config.yaml
num_hidden_layers: 9
hidden_size: 256
num_attention_heads: 4
num_key_value_heads: 4
head_dim: 64
intermediate_size: 1024
vocab_size: 807
hidden_act: "tanh_gelu"
norm: "layernorm"
norm_place: "pre"
norm_eps: 1e-05
positions: "rope"
rope_theta: 10000.0
rope_fraction: 1.0
qk_norm: true
attn_scale: 0.125
bias: "all"
tie_word_embeddings: true
parallel_block: true
init: "normal"
init_std_qkv: 0.0312
init_std_o: 0.00738
init_std_up: 0.0312
init_std_down: 0.00738
init_out_by_depth: true
optimizer: "adam_atan2"
learning_rate: 0.00167
beta1: 0.9
beta2: 0.98
weight_decay: 0.24
lr_head: 0.00842
max_grad_norm: 0.5
warmup_steps: 297
schedule: "wsd"
decay_fraction: 0.586
decay_shape: "linear"
final_lr_fraction: 0.0
batch_tokens: 65536
max_seq_len: 384
doc_mask: true
train_tokens: 340000000
max_steps: 5188
dataset: "wikipedia_en"
Each number is 500 + 40 x the weight over the matrix's rms, rounded and kept within 0 to 999. Layers, rows and columns count from 0. Numbers have three digits each.

# layer 4 MLP up, 1024x256, rms 0.0908, rows 522-576, columns 0-255
566507514463505510473516509442538498487488584536517564533458494444456429485457510549624517494439506522493492574512481542454543474438545533548510496531453513524521546485514484554479469418500516529457467532449465472438497563474546542431367456473507579571525533542469528441540515535578534553533546470474448590487482504528470498531541548467564550506495503480499514478571455464526502478523549577385513485514459495514484601442422517513475471419542506521481520452497477512495490497490544479539547545529462529446473509521465531507478441404552434481482484517500457417480562504476509508528466404459498540531495487461505526480447477503541501464441519535530524423561503454465504458467551481524515517519479426467411422569482529529518454570485467469501445477527491537468503526559536
569516529464505507457492411520537448492472520463557474509570486460530495451492497496458476411501533487522461533545506472441494522529491467466537485479483442512420551466524535524530472529502513489581577591524502503517506516386454485422507498507442470422512419448473531513520480497515497458477578492456450506631500495519560549445519428475475483511455532494468473527489498493507526467515454473512514517467502564448492538475491455489541436488532543516490496470539531528458488388558553508514540484492518578515512550562577549472496514477530497429568499459501462435497467532471405431495448494409461523501549555528452474513533464511481546538510520575524481573574486492579549554467479507478590424472508467453499505460555510500496438581544467513477491561569516558434524513512459
562399506500476526408501485496479515468496482476469539493524519477547491474439441605464501469592504503513470500546491505466454569497473507502498478454523618541535551536497535565410496508531551588525533535429386496539495550431490446529477388515419517522470456426487540507492488510463528507500471488467515464542544503478533479412473526452537535537532465500511464533594413482492532518468495501439472560462493511450440491470465526586501502502571513568512512509534453461505509480574527577459529569470510531431480492439481501569482561408535484492509456488552444523482512467511479500484467567510481565464490474562551514545483553484514475502482526538493519484503522521472509495418505587471573490510444481478428484592559525455515460486530422453487533481419557481549513489509492
534459486538469503450529476503482423551578540492591472519465454481563437525477463521498528425556507418518534540499504500456465537525545406497434586476396430544459542498482466544497516544433513483521523494566485475496471542498487530432486465453477506419511458535489525545452471501514475581503438484534530523563537501544460477463523444508619496521524481506454453534542518454551472447482506466516465523459517648514490526486566458490553384528547501506514468546510462566520520473446405530535568497472583487442517530457537496458494552567461458491427461511502444532497427517521476513465538474516521461594565465533498438540525481469508529564494521456500573529562483612510485415526520500451513484458545503515522471461465584462499552543510514506489507446492520452455491436415473
491558444520491523520517455444474494490466560561490505547525410501499461500456522502512589496521540497531584495525399464544501483429525500529484517532456530411543504478545479487551466514504506432523456516459460555480466521506581507508471515446522426394551435457463541525541546546519511535453449549524506514554478522526522504476557491518472570504544472537458467454539525464553522516551424515513558524452498497495423567412508410523467522524452553507563458487538477554453545520494465480506469473550499488493474590465478492467566553566546493451459490405539470458482430558552479545431430488450545494497467526501499467472501507442547491507490566498466465481551546458538521475499489508454548516501454472442452497579522513500553502479576486480570467448432483466516509490520533
568480428458535520572519469423477506466573558483475472502443510456536526512435476477525504466506575481525494488521496498435493499530540443531579461515513478500505507530481477529560494440554505528464483478601412483557426524431500467464454455470570445501532510499490486540535490476437485503498518483525554474513504558516530529486502442457492518497511487449479524563503551431488543467497482522562483569420501515554529457461368440508508530469531490517495419501522506517564438524521462491516548532455503512501481451540499520416431471461546534496444472511519496412414485576471507522507561548492567496512445537494465431519456580443568519468488502439553475528532538457542486485490503447464559473524419415577503541498451485560534549477509545515522572496497480486608517511503481
534529501473485493525482380484564547580502483561523463500494506453475537518509526518518472523485493466506532524536461560420479575485473411516480553530451509476500533526471518513544484515595548576461473516544499489467505508480493554469434501459518518428547578458532433504534447446472513511523546485534508500542480522456501480495542450434501445468497419452476466504482513448461498467545498551524478535473498546503444568507446459578515417500502433477584590494538516523583478504526475455470564419514456528487461550517487515537428507488547548561545444555498519463372567505526463517493445542469467457515499478491445493459498458485463468549539486533554515541488500566517455507457499395461559467488491466417536532498499454457510551556595498490492495519448483489541468463450557
479465550520533448479486576434583470506451502464466475505445458487498541455482492431514448491517539441484517502540502508463548485528457519526549448519519465461570526427522454460562462496579459441512494507570443483537480474487550567493492517528512497493544457445588504477449449515520565425515487489538545403515495512479505523527513524569509525518519494533566493533499424499465531463391532518514435555477412520476542480505605417486509450456502495523545488511542441518543456473518542513520473464624543462457469501555491519466524536598487493463478469502519456475510537530474454587419548577485469519526564513525440481441599515475469563498523474517481431502551534507446475499469527503503567489495551425501489502508536494506489462497502523458452602453511516493536457437510554
506526509497523463479515446440454464446541548529472503529513481509469502522520529517524492531518508466461557467559517551502542470478474542538436602482506507448537514514495482526527515420540542550533553446536383423465503447513501531557423508520473523525511548510414447513462518519455472484555488485503449464575469486488524516499542479553538493557518480545468494457516464396432509490569568519482454517533537540456496558513515478557491452481483523526515528493502470546476411496522513476489526575535470496474378523433449475493504462491613471457555531490514540517457497472529529445450524508494560490525479496504499491519455499475508489555444508603526474485513528530549546470563512500440554455445484476493469545496514494540482511528516472493488474472511473562455469548405528
502394507442406500517464546393501465591534464513571436444513508465447515452487562471516545485440492459531536546473527494504562519475498500538459525569471492444563517496577481578534443509567472490559480500494509519497480471469482593470507399454572530480510534478485487514464484512507528457557469462510529538532492514486527572484469512573519519476476513502523504432521472436513519396479498514431483458516468519370489489580459490573531479485470548539558560475509461512528494410548545483506533480493521534485481508548408540456474538404494443470499422574549570494492511537577455509574531506485479445525492506467405499498509479477528517441472532562530479590512574515446478508475479478518599463473525515455558524503484505464541516538490512534512470505425465498480494507480500
517445482500491521509556487519498439477568573492503453472563519551489484522508502447472523537547544467534512525528476546448482502483603537431523568546478482514497535486565496480547495557474464506517444482426512600547422493522541532420541458412486491450526475480469540586542476548541485528545537467500472480524512499444497496525558515458591457553492483418483455490538504457481524476569438480413472488534514542439484443437537530508500469423498506491529514534567522497459551474470478495495550490485483557478485441499513556520497530558459486452463508436469479515516541539509482519525511512479435536559491497475463464608486475534439434556474514532446493507504525490499455510485523481505519505454515517432442459507481572506543544495566396505490567436481493456427508412500442
542450516433486481458487420374436526482458460549559478510432515484547540499482434536492531503530513423517478503463425484527465525488496470519509449516411492496544501502537492505504500560496537541588480547535507458518409540468542510532459486520529465502532499492495527522496542455547527536552580444558479499531502542530550542463503497586569449482518453491495452500532500447484488485447542496503528538468504465509482487404462471534529516481442598492453515475498456491581491529521492495490494511475459546527541500501471504480458624492540509563482505521509540492467446506510575538514451474464419458524578491490502464581514528454550500507442570463499512481533501470486527531440528497490539470515515463491491508479544482468515457458495458488411509520455538496503458486481536
552482459519490526452481538514499473452477489495532468501510462522473508563455479465540504472494573491513418490549395566492477506531524465464463623457462567477565537530480523439594457462506539502547516492573479519526486564419556486482510531494482475430501499451479535488459507557503443537423577451489583489555504460526478504462512461487545546414621410513551416422524510468536509521497536521433473491503527415588503527504483409541524524496473499535438505529515518510555500523475537456451527542583517497452501518489543505455480507491539493512511432491504474461407461508503474468530496569441495512526470490502503476570504554484526521466550552528483557475560529510531478519428522468521492466532541508482421438475549474533461548507558476489446475479496432503488470553463479
530434466393462475457493575500453505454472415490547492486382489436552544536485493543461488453510450530474508501517527547528453541562479440435517507556482566530539551525503534522550475404470527576512475542452475475530517567513521476539517471464527517502535568422532485568491503503476488506509518568511512532493448512460545488483475563473537520400521503553465459527598505476457529484517555483481465474480516527500466532523462512549499461466537503513465467440522504479498432493532462458493548520500501524480462506505448528514477517475463526494514436463473455518439473467564494479503463576465550479537532481460466435533471509521501478587524534458458475594496531417432507572484553479520553487543514508512546481486511531522541512475546508495463506514423391567578466490475573
532428459554476477399456435486566544507512489488493503447528522432515416517521475479531469523488527525575528439521512431507508445507506551441496523537457513492484520517513514537559504492458496477474562434460489466549477475528539503526564418503529540513510477421498556515523458491485492452443515564451476541515553545467504509552489479495441536570531557541492528538524457525488626517511481499471409524509458507568508508504436431555561532496498550498481494461532464475545475461498513475514513501551447508435439529465519536562458591553527500481490432512479473464467474533424509567498557545471462535440570455505472540545486513529448481527456504506454473530534489503494486486498511570477517501543460494542515485493558493477463519460482515470588532476514504478459464488438529
511564492514498539438515488447541470494503463524594500518550462510534505571546468572515510463424495475482475494554468527487516516484484505500471518483499541503574579566497527466471489510465491577400539516508465504504547549485541534540485520550522496497535546524472541481465493478532482540545470495607580464466487506511505506497494492545489464563559481441465513488508473481506562449481489395457521541514484479529395571504523477579464486492442491466502464433518504476533472485554561544477541490560469462438493454546498543490535431533454564530474413441525489524496455470448458498508487487510525442476528502456477444501483481520405493601500469509527534580534504454516436478484493450469553500563488495443484486518510531498544523561482458573417513472487514484543493568416525
589527512449485494453490487539539554488540484472546508439489529541545476489461458524426484456482563434496420490560586471438428526456482509480564478451504512460520547511476550521529509499486524511451456449446501521602510533534593509522475520469571526554476451502535515546548440525537432568481533524488444505516573483477499484480511500495593514526472492474562501552432429491450497508509479426469473485488496503520529495511510532524525433461482477473470476441522546400572518435536507466475470558468426574492512485508456485498579554450488525583531541422461504496441576488483477515504535508496468561554544492466466466476503466458507536481482475390551509466553540442529496499533529499488533495505515504461545529498520534484508464537506461490473510514440451541462480505504497
509421488484427550519517441482476419561578576473513453470522496481485455483509476510470543530431508486415500554517521546491455523528451613484555483494499494504506493541485510459521442489514443502528536516522487442458534462491571468477447483423488479498512457612455539540481463515504487511459456498519406516489451489525498460548438461514517518432565578512487581498531449464476550512452472528468483522466559541497461505486497433507518453466549537511508501528556500491559483485562507457504583569512498458485472493453537485475572529559525556535461523551544445469379520535534458518505476493467397493525487521547413457473550476517558506495495512558610480501536514564468539482489547517496546486470491477526549442457501543508448534533494444464483532524397521535543471451466487
519444413464525545504501528483548525514486530519606507507519489514507515472490540525479447513480521506515501519475519458498479473495481511474541423500509479610497500528419499536488473436573456491539525494547492501486499528488505489474421530490524550476505446426474548494528439519619518513493509531543529545497479522507495457467416423467483518527566489498485478531546515473571592516473530471463488496489524445463484496461439510490523486451477481506489412476519410458463466401537521540530507512479471487450502550479463553495493543400528551496501542446594459536481527532503510494547485595600483549494571493470505520507512518520439539517487492474480514478502491482497507458443569459524524546522427457502495531521503458529514440466597499503470512500533536551438485534452472
537398474503422503463517449458536551480534498548473509501500476521541467546495465479560583523531483449506433521491471478423540442440460514544522486524567574529519538529523486527478437525493511487482460454543470488504452516481523555532420523541503489427522482464553482494427478482452498438540526442590457462433504460582510507577539502535475484515538532478464538467495513520483476495528475410500510539479463473452436473494482560532538520527541469476543509510512452424471489483549512488502497555592437537434484548495453492501544508531546462559539497486572483545527526499565430490441472426534506553486524533478483455534523492554498413487479543561492518531549509543575540524445445511498510449450519454456497511468498528507534449511505460490439509526518551437429560481452493
578541509471516490480465510401542523541479480466508500446426471483579459485504531537539483511511546475471512561540412510477508543494579416592556476519409549487493507544546450512495544493572536501489476476482506552434462498487570488394521557528482451595513526553589607515576501529506486534507435537531456514510502522535516519444526426497540532490526435493504447575516516475476487556499529539512451482524414482567523552494457488519515460551492493478487553551497440463454493471462520462487536504474411467486518506444508463490468470510521479447465533543575476522505581459503535540431461466512581548541548448503502522482501454455431507469495490421588471561537507500449464435524437452483498439530604481509476465516480427469471475554470459509480466501500558517495551467516475
486504511409427449472464450470497448517525497446501545496546551476499449507535465539475486467561432468494528512530533532445590494531502499511550521541515459535499517460555517519534502480549517453533526429483462415463469474524486459521441502532554529544476455425564461531490554547498493491466488524483530450507458544468521509492498472620449487479507536464500436499455509510495487548516496450515443528479565560489500599459525520509628424536499506518551567516433501582512500515561526536546492418510511403517484560522494564486528511428484479510510490561532476465459491511537520464500506502483510521509513543516446460493455578481489513503489499551478502553580480501500477536558426518512457502520512361453484393384554513470586519467525500523531463506383537462515483547403527
535518456537494533523500483414468531483511479477509516463472472472528598553499489528571448523477493467457517534471531442518429517460543517538513505481481522488517567530477443510541434507501501568483431575486442472518548524441491444413481459459593483467545540525495433547523510478549537525498464524545500475526528548497577470496480534523520507457463471466524479475476472437529445512519545478526512568478502538547470581384463487495500506519453510543493537483498543483449561523462476471497564517456516568539494470528439416528486565521428500538437518573524482502463551466566477482457560490512468551461458497490532500472511463534491542547434543492493471564511524494534445579464527536468498496535510478454474470474510471469486486485500418499455499442577492480490500510484466
538440509518490469524483501468435476540498509455564446532513512472499480562495457508541520433503497424536465531469501436450519566488473486565459536539538509470518515555554531552493539530471406527536504473529479469426505474482505543500470480544522577478525451489533463481562480521461506481512517515563522483553432475515624507468498417484482474460598480563449457534504439524548531546401545511477444506560530472524441551496464478508512397531542483564481515489530469507545513446485464568518461488510558477472507480449517515437527499476491516461505492491516495464523475565490547459539425536480448528507503485485458530448557555469438477483482553529520515522526533459503461498460508513532499494510561478465492490552502490497533460519513536485469519481555532580476451558457436
507498430469492464568473458464557417573558493518474446533491458478459509546446492510494498514430519443497485465538473500488468568526536472467472426479465450491495540470502455495499486509519531482517491490511497483494463557489448464485521553475571497431488441480495529494435519457554524519531570475521475481466484525472514525482445449502460544460483471486467521476514561485494501513448529542445453528474455462560578522468466483536475497512443505522501453556544423502576504448523528480511495499532511505453531491412581499502556486501559467471471422552467535469430548507439427505504538578465508545485491458559511514476532565463517500565516463601531452494566515480522516464544505535560560457512489402564572517452552484538533517407536478487567482516483460554479500535484524
517532471458494528495497478485522462524506395544545561547471490521522512548530456472446512512526524488520447529502395467474506551517544481543483479501491458562514508495526500527549480473480428491484486404493467488486432455431522515524535524472500575514458569540529487539548485533574493510494499557503537440476549424421517517533572548508481513459498462498435524494434471511476572481535506440502472547461428430482490563408511508561543521486500494485493516448550453530546475414496554511472474613534490486476484509552474501559503486444466504549490541482595525457407553494521549500502429502454499610503503522452459468519515492538442477576474524583466507544518506555505577480508421525468497455520482465459538477467611525454579482432513480494572439396488518513446449512434486
486478548526519536543454465548439462449521523536518511492449467480527541526527462466589570524510494506478549524580515576507542468488470475530485479553462445540536578500465498518529447510521455515530486516490494465448471425494463511530487441545532547463486435511522459547456456526501477507567546457481418525486484539484543449545465522515468460576602512428486536551485557438503501530479485482488463512455433512483551524484446509599502459514516596465488490533486485475496456442524531489555523527526463459401538444435425520571542521526576466504510422515477517536391581420466530501482451445568498562499510484538509459508550520499514469512468566518536544497501525556498497555465462498525545526496513434482505483558547396432557494429492502453455511514476556487513495523398480
555524437491576459489446573473557490485482488484460565493493465496530509465537519440505508460486528475458532522493505498528529483456469483449527513559416548500482510583590438537528520484489536556470506476480493472526536546443509470515503480437537514480603461464490452577540492475509478482541543617512546465545466532504539602493503532480530550538495504515491482510432475467495506442549530466508399525522507542465505502524478469534459498572512506512472466505531481542433462465437530468537510585489527407423555470481505517520505479506463482456447459543502492471509434457553496479556525550523490530484465492491494503537450475525514462596414488497486526486518479461504495537434468498451495493504479507518531500526519502492531502471501423525489543476500454539511484443486530
514479389532456543471519528458581481491471470496571465460531413515469518487491564558514530472455487470411558553516584462509513521535493503535528505497431484472569517492531478491540487514404513553494554487502505460525530525490450524456533496494433566536483550536528588500598534491514496454582520545538558552499534500492518435445439547456555537524545528513457495454573474477453545469478531480410463499530504462498536514520479511484562426457472470495469491527578408494496446477501532497531441424521440459534464521495459460515498494481540461510511502489523494475490482568498490509484469538455487511517561527478528459509537530529438489540479566560520446558519598537486446484498538494466500422496512480507493444574508528492420461505511496569456465539465505520508505454425479
523512567502537516443497502439518501490527459518583435474528530399536487573510516500564521466549513492445556518544470517480483542425564458447479463504474431561515528477529531472505421459541492495501524552474491507524563483529479568461461501531456518478472530454561462450538527491506500503503524416488523573447434438525542540492463460508537556508463365511526461546590524473487552495512518504443476532517385451525516489552439436577601452519535485501510525476489481547488506482443544497528501555442469555431534497569556532423509471436574490493530455422444522507418489475472523511420497542496498502549561502449525497545530526466470519532567531494502509487522471533448453447534526516447506475472463480456524439504523491495477474501517489494457500549530483565534537462475539
514498447454561539500500476520494469568500470515494536437543447458499482515522573514557501576554501495451533551488491461416450477481514560443513418573441503539502522497544569606508451525467481555508490513438433526558491443478595544458423413509490566511521532499494538534506542532521531505567552565516453523526421491564562461483471521427505585534464534460492517470477485494437516541531453408471532568487497509500572466506416454559520440441518552497560505551486501450458498464482546479544534555508493466453525481496480506520456493448497512455489515558461457481454496505488467486421558489527535483477575508539454492462528445463459518508480559567455469516540437536476448476534552489507529528482498490479487465472496469477483473510544423405464540427548539477459431433434488
516417524532544515534557449483562454514481465464478475469501510443509432506402513497506434468508512449519488538561461480463469527488434477507521551493437476468456550481566526551501474474584493505544507463520471468471457503543459517529508436463496577524595531467447472555432493465525498484495523531536510529516465488467493485469504534557478534483533472514461486448515496479493523433472531487463496488450447522470476568544555431541570460485536445556474501490619500507493468450619529470475508473561498514503398543522481507466555492427565480516508442478486532517445561526452456495471555477475436537483557521447430468523564498485500449552498538532490489504497501506601534505439455483493532524519523480450472527457501489512490600533529521515533489555468462466516470503544490
488522437496506488476506475491528523441452517467507563518544507493498447461534500558503407471515561477533489551510582447590525506568511478452486494536524435509513547507537535515468428462501559529491611482451475518425431495489580494476492523579425514561454475534557428568540538533538518526552520535476534494501486513528571500475546500526516488531501543508496419471510432443499562470536518519442503531495488535529406469410505449510507497451477540466478506515579463533520547487495516520523532548510414533488483539490487460483470543506485517556477508539507444450506478473523472538491498562487495422520528449493514423480525584476459477494433439483480437518486500482507465514546504557468485488472453406571488498488582506557482506511500504419510499482525554544476496544469496
577456478492497496521472448576517467426485506471513551529436544442522518491567497482477459551500446457477547559495544509479519512495533484487578475494465460543490533585455531476483540509482445538536561522480468487455514532524498529478535553489472495432482537454504528516433426404509487505519508540531554539497523524482582456444491549516518498507568515432515534526476521480501505525506521499440393481517494502569474473507411539605512460508483511550487378510516474477530499469453518481599619494539473398469485521441567527514427507532480506488516453424599501492451438499510510507503495537529484507564527467500487486471470547473417479526538489545555470552516516442493531461493537557503532457513492504533484493469512475456457526446486497496477507523546572449433513405488516
501505526527422461451528539496506508470560521462472436515517505502479496516506463533434472526381487493518472513620510475503539477499500551493532506543521489507490522596482456522459444401453488530500512496543440532497505460547518486522484442472491529550454483445584548495475480509501525462462520511533512523493465566492535508504559466432522500475472508524518485474457457444492531544464561568529441541552501582518487460489535527514474462509493490533432541512560479569491473484540486510483521525516450459465477446424543525471536495519499502521541526589503502487466535497486572497486468459499488515507520506467456455517551433475463419501513511472550411581485506535427539521501502469496514491493588389463468506512557458511462557491497480471463560503515513491501549444518535
507485488427486533589545453505489527535529496503538472498477440514530558586492438470516550567542487486461560497499532464473569482534553467491526487559500477550533479552486460497515480474528502538564459464472398478475486509536515528455492520481471548503510430440566468506459448466460566491479537518489441421494476452510549483484542483444499510472570538449465501503428532483427479474557512453546492530482502542497518550484489511506569486413473537539527436534511490444548533395527500468469462568434496539501509549521542535471467538499443511518473472500534512456499539551495481541510553562490502558510455519470484423460486462501473453522556520505499477590518483457544550534518527509508524434437540483443518473565513506564501576517500495490482447556470567506457499420459560
542429486487455534494498547513435482517459493472532421520543488546489516591545464521571527552475481511435507522507524475500575479493496456492536548502466417515539488488527582436544438395458552495543486532517483531504450490365490471501538500388502473592572542521479526476532516503538554515525415629504524470506495499504525482466492445519544447472532501498575494523509486441491501470523408470568478511500513524545435532511489465517527513437541486530454443481610488468491452471533571533517444484513539437467523465522513498553574517446547475541483515529490449421503481526563546546494488507578557509509494489446468494553531549489498492566447546503487404536492466469474560490496461571526581482494566434475490505530520420508553484459509476446453450462529560532527433472434438
533470494448454460531505491467562550560503512454538509483465399476489526535425496470448582514547482463472451507547498488572542455456509556462585521509420475551526527560590440495490479572481495484562522591564404529508504518401517548465535463490448424443506461451501470450516505469457534466508459560459424471509496555467420559476545585587455492503548521466552487526460521504424471562518514482521512526461544505436473507485453451574574499509499517513497447531506476456500390441498446504501470601503444528481474526527502510515469520496530431485446432549457437495493537476535498512502497562460496471506536551504495535521475490507466490536450533505486402538570490585540553550551503461539588580506483478518506503493516508430492556489532503447457465471490547474466463502470512
504411543530437484551581490449582422496534489508446448471470454492515526489521552460555472500480541529417518515519522463497502488480478466524578482573450484492448502463519514478508540467516480468499484421536437528464512479457488486532545447538499478527492507515548521555561489437556532481438471476550477590509476542505532539482511487483574474474547467428514408516495516493490474451481500512515467487445530523531425546537530504526480498547466511474455458473540483446457475500513491554465476427515503484445499476431473473474522526446575534481454505515455543447458490521506451494486542489524461518488491506506544484531496600484522536518514474531549535500512551535520581532540497498495497490530535508506546505433555457456581521462522452510463535515511513532484482537392557
552448502545570608500510437511456487529436448506521467454516436415506478572520480453465410464551569527523507487499500469463474531433500505558461481478526460555409488506549578552495462485482457544510486473561509400555441516485548557545487541537511474507502462512560547543566511540524590510421551546512565450469507563526537520475514485482475535527512549484486453540488505485513483502487485462516504567504506515458517503477522433547456487465539534480488495449480497459549502506456413516474540523509482483495499543543442480485545541470568449475479501593512459400476432475516475510529517503520513458549532563506449461467606518497499478494436465462500513489573493520594507545390419473490507532451495402509500457522548477500467462511524504503508489477520494559515482455453454
522442449521414522481570488581555551512507549473531566547554492501539511537494461525496455473525472522573506455574442507456478464501561485462553524616451501530445574479483508474470490458541486571531519485554454488450532459503524506524480488516578549544529489537575507502507421537533526460518490500458504526531501520585491482492498392463471464497551468515505508484478494486460504502523541451521423493484482440506488528550455557551500444520526539510438504496496517501545514480521520501445507411475493485422441487595486476477530477468527528476535492501432554497467550487560470514498561560561467476472533517476479503409503558541382473558471477471432470572469509494409504524526513429536490470463492499421461492526436535464465436511531510542468510552471482576500544543414526
609508467504499582481511497514543477469483508472533479578506497470573454499447507463608529504423605475533546560523506490372564532488587513526555529438477457507530538452499481469517533480525429510462519442474492471552471527514541593488457488554449507504495548454470474461525461495450500523573503484473497489426538503507537506462482486449574499485506452497462424580503501488527531486424531477547444485573482491461552549486461522507466451453468485584526453465571494474544492461529530542500470470483506540459536497552478587584496484438524386500496483478544542444477444485465521515477454456513586546529540565471456520496458522493494503517517503467544490521485464494455453491463445469516519519522483483422481499555484482467540505504479528492548485427477606481540496512545481
543455527451492476532553506418518538562428456572518504515479491482507469529487537552546476503517448458487504511487555507517513463476518489479573532500417489506562523501548509544524428551490564531533539507441475559624549478404502552474471506455482458519498445475441490453556471480536540495460518537547474459522470555483526553488507494469520479511509549474515436496465516488492505498493536504475531500466513432465476551513454457549538493529521516489505458453429419516449544469540464497554572547405470597450458525522537560475540531506501503481431508561476494437512493556542477514478528502530477452485505499523506526476494497453436541488537493474544456511544481485531501516485445505469508500468449453467535481518544481467511504513568517472465504465505452633464511469479493
498475431469534520513546512482442486510551545463544447514427509463459479536435503526524532487512509437523462440545523485503550500523486549539425510487498537539579526521482412478457487470519530519489487472487427550485458468544550477464488536438451556551580501477571474504518506559473537509525428538532543464464489545528515459559503511480501509488516508504545495546449461489430485466584479492551435544492557448464494487540536505535431496515502453523548452502546487488438477429497513523483479539565520541495567519434513514413493495433538420616511511509525520502510531516553521508476489469461590562567551541435475478515540527505476456503522504428492520482482442469471474496505488528442538492421494463448489445591532581404508544549507444447480450450528590471395498517504500
500553503477533451570486485433556433543500501518526495418498518499501469495537529573523529559466530485502421562543506464498542489494508488486527501591506482476468516492485480506545527410570544572561517531515505456518533516470557547469504414504516507492524498558585486544426472483502550417536481410559608554480459533509471526492473516558478552464586454447435494526568532464509559468503468505468493501408497522443501586538517462504525474477442473499465525476530399476485402454514473495504443495509566448480475524498503528434469463507587510539523412518489503523447587495543518546412533534448497501459485513489492467524517481506439564524548458505561499487517505573443529489534560478421508434525513499470541496482525459480487546531438492470537480521451464534399498465479456
506518488516486581429522481454487488537464523512509538479490418492497484557492461563443453462511453492486473435518459493489464495461504442591564604532513453434524523532543440553518489515523459480488449525539504508513474452402505528429538485484540473518502486504455503497537415520524513493504471505530442521540560532491468468454472433502504525441503508527596520469509505515449563489530553523485482487452475551569489492425549465531510426554539436612475514504493461440538466459462556542532519459560461488408409463427474492517591463477514504518489451492451514445503470563481551513504493505546430605523595577542508503444493497433563513507449437530565477464536497534479543451572546475500517488519563467527514521525509469489508548540495417537537458494504575562560496475471546
527492493429506517496525532443455525527444501543561504545494524463536503555478480517515499505491491444502444551526505461532559493467492486498446527517494506441607519500539505511556469475480493563446525493519464500540510495501522519525545523463456482521549475452470480527511552446422546530538477498449498537544560478491516546437532534507485504486515564522423546504494417449479569464521489505532476508431564528434442529480451489518487494513430512505507467476620538504503443459497566500457460512513501453514487468522504563464545444494573469568512475513481513489543537544503539498498463468455583544591564491494448464504589463482434484498508491484481414541503486460535477505468501461454571451459476491474503528469467527459543555465482441447532410445521484523483474566470441
528516451488432526529507482490507449489509519555569484506532482447468548528515516516486469439497513494506551571438527510503509480495533546502450467518514445581511547521463467495506534609510489463457497479458468492544407534445540607426488530433600442577482501496394603539463522523442570445530510496556513527487507519520543527552520473479462567539505468473470522500582504400495507419534538418394502547426428535542462531437468536501602416418495491457490487539631533521495475464469543517533493474514496504431473519455525517485416565481555453540423481513573460482504489550490397492532492517469455464493492515505542503543537575505496463500448542529530459502570493488463507537434587536523495516503436492483389442466513437503523443412563508553571473511462414462466520563467493
501456451507527556462445478538518534566521558460583502445532471518476504467533509473466478422528488455440542460619482370473501589472448494476613511529462432494497506561531420465502488446458510533471475501551471522513499493458553530451452502502525485460517520507526524552508487517457494509498518556545547448553505516558512504473481472497540461493552531519532485543418485489449496473438543523470501506505553444436462521550484527539548476456499512514405502531566442511541517495444489519542567536412520452464478527532496547498538501474556515521525485550493529566464531422483512497451517494464517500540552470485484444558480481422514508498529561461616484495586496602576513478526470456447536511428503436513472515470514538449484527546510452463482439459487466518482474482492509
523454482467460503483483472527525486518531548494506563534504442453522426496512468581535509466537479484527510532513502446510566453463484478467545513510427515532500505529597509481479428483453526538533461496502494530491513469462484468502457453519484557573481468441508532472528508529504576508558499546524483421574544575538526468436504471519538466507527556505487533598485459470469568509576488511529422522522406486513499525480471504511504525519514565507486498456557496525419497517503591462484477510451472508537517451547436523505539489457481545500450488465491455496448529482530484517492552509566540509451500508427481443519535479481466457588455560489534473520529547548463466545436517557413532458531413520447495483509461430532461451509513468485533479481513506546480516492455525
512440456479448501444503426481537465474496515460484465511485538487513488451511499483468524530578490493432494545547484479515552480495473461460449530454519490571508510525551456450542445452509496485526530569457498511485492475348559445483460494547496506507481455473462580567475541559457473461443521420546455495595512561577478471536554478524542573546590477523497443521467532454457503542536556512491432493492487477532539530525460425616637497477469519482508507535540470507598474474539538493523524568481514481436502522482492493443485524504549503556508450441446521454485509513539528562525511508493565436534480485544561373490516539474451439487552516501521469484499541483473490563429510455488505507524476491472522445481544503402488495512511468405459492528477588452513518566511516
496438477481492509513547452434515481513528486457511451410518493553470451483498489548470559484557539470480478533519507529461483584480568518550535455466510490493512530425529497504501435539511530476541460530497494593493431590496520491437490503501473467447456477465527518501528460466482454465466508456535519525471436489508480465501466511469567539542479511504449487487526505458503516490474492493541483528416496547447578525549529500486541483442478508570441450518484470448502499468551465451475538496494533521472486418582501559484561522525502474454576511526573458450419521497438528559555538516464513469595513484561480524498510576474492481511492512490539479532537514531551512509489524425518503547494535467518444486506547525457507488510535495507485532520501574462455467484527524
533491497470545515444469506458511530482508479471478462495572496463512489592458518454477424544449526509450506458540495542418476538560500486578607476488513455500544504465561535468488449482505548478451503479484434501491483498492567474426429485453425555448471440487449535448505489514445561481557531490471535524590431503514491495436479481473502505501558520510531425524542551507439609478483519464497459526529567544463530505533501558512479517421571502553501517482577487453492518465479539500580460513522510534502452491489430546501540504555496508516527464471547581554525477528478425490409473542522489504479549518500433494493517533533462455483543536485482476519560447533502468489525515514385541537502532416473552575561536452508522486520599437482515490493528536530454474529474459
482495510472499461530537501479502563442503536452465499462458527470463432554427533542466565508530562561460509473492466465522519517510437505480566529593473462487485540555568490535477519495470536518545476482451507513459485508489550490441531464518486614501561502559491490513554482520514517472605459476494482482542551479547537535443488488533551444499496430495480442561474498479448536456637544487483454494541513462494497602490478521531481540522505554560494526500490436552509524523445475478498513485550539459448515540495536504447514509477467560539459526533437539465473479476531437525473516497496552482526497513509506440468413527404523458548469520512557492472497480501464524527508442485476569439486556450508523463493524548408430458500521474484445465521539456460476442488495505
612486464486404490506502467471540438571526478514552526443552498450563579501479548468511559511451491502450481507535527556478556493492566469443500480641501495548453520531499476506480512480520571592525500473459472379482432530463480440493485503447547494480553478554532440536536526457488522506479470431550486546457487490451469476449489559485483534579517536486469495477422554451496523484544575509480522561512507536504483557486515498527464475471397600560551576509529531513467471540569554519592510490444391471467492533460529457508510434508540555467474503542515455492477482522575521440476513468494553502532536502497496536500487486456453473538486566531526465505503521441517432505473459494471510398532507447516472494430484534461555526484539491466482565486559457526523536479488536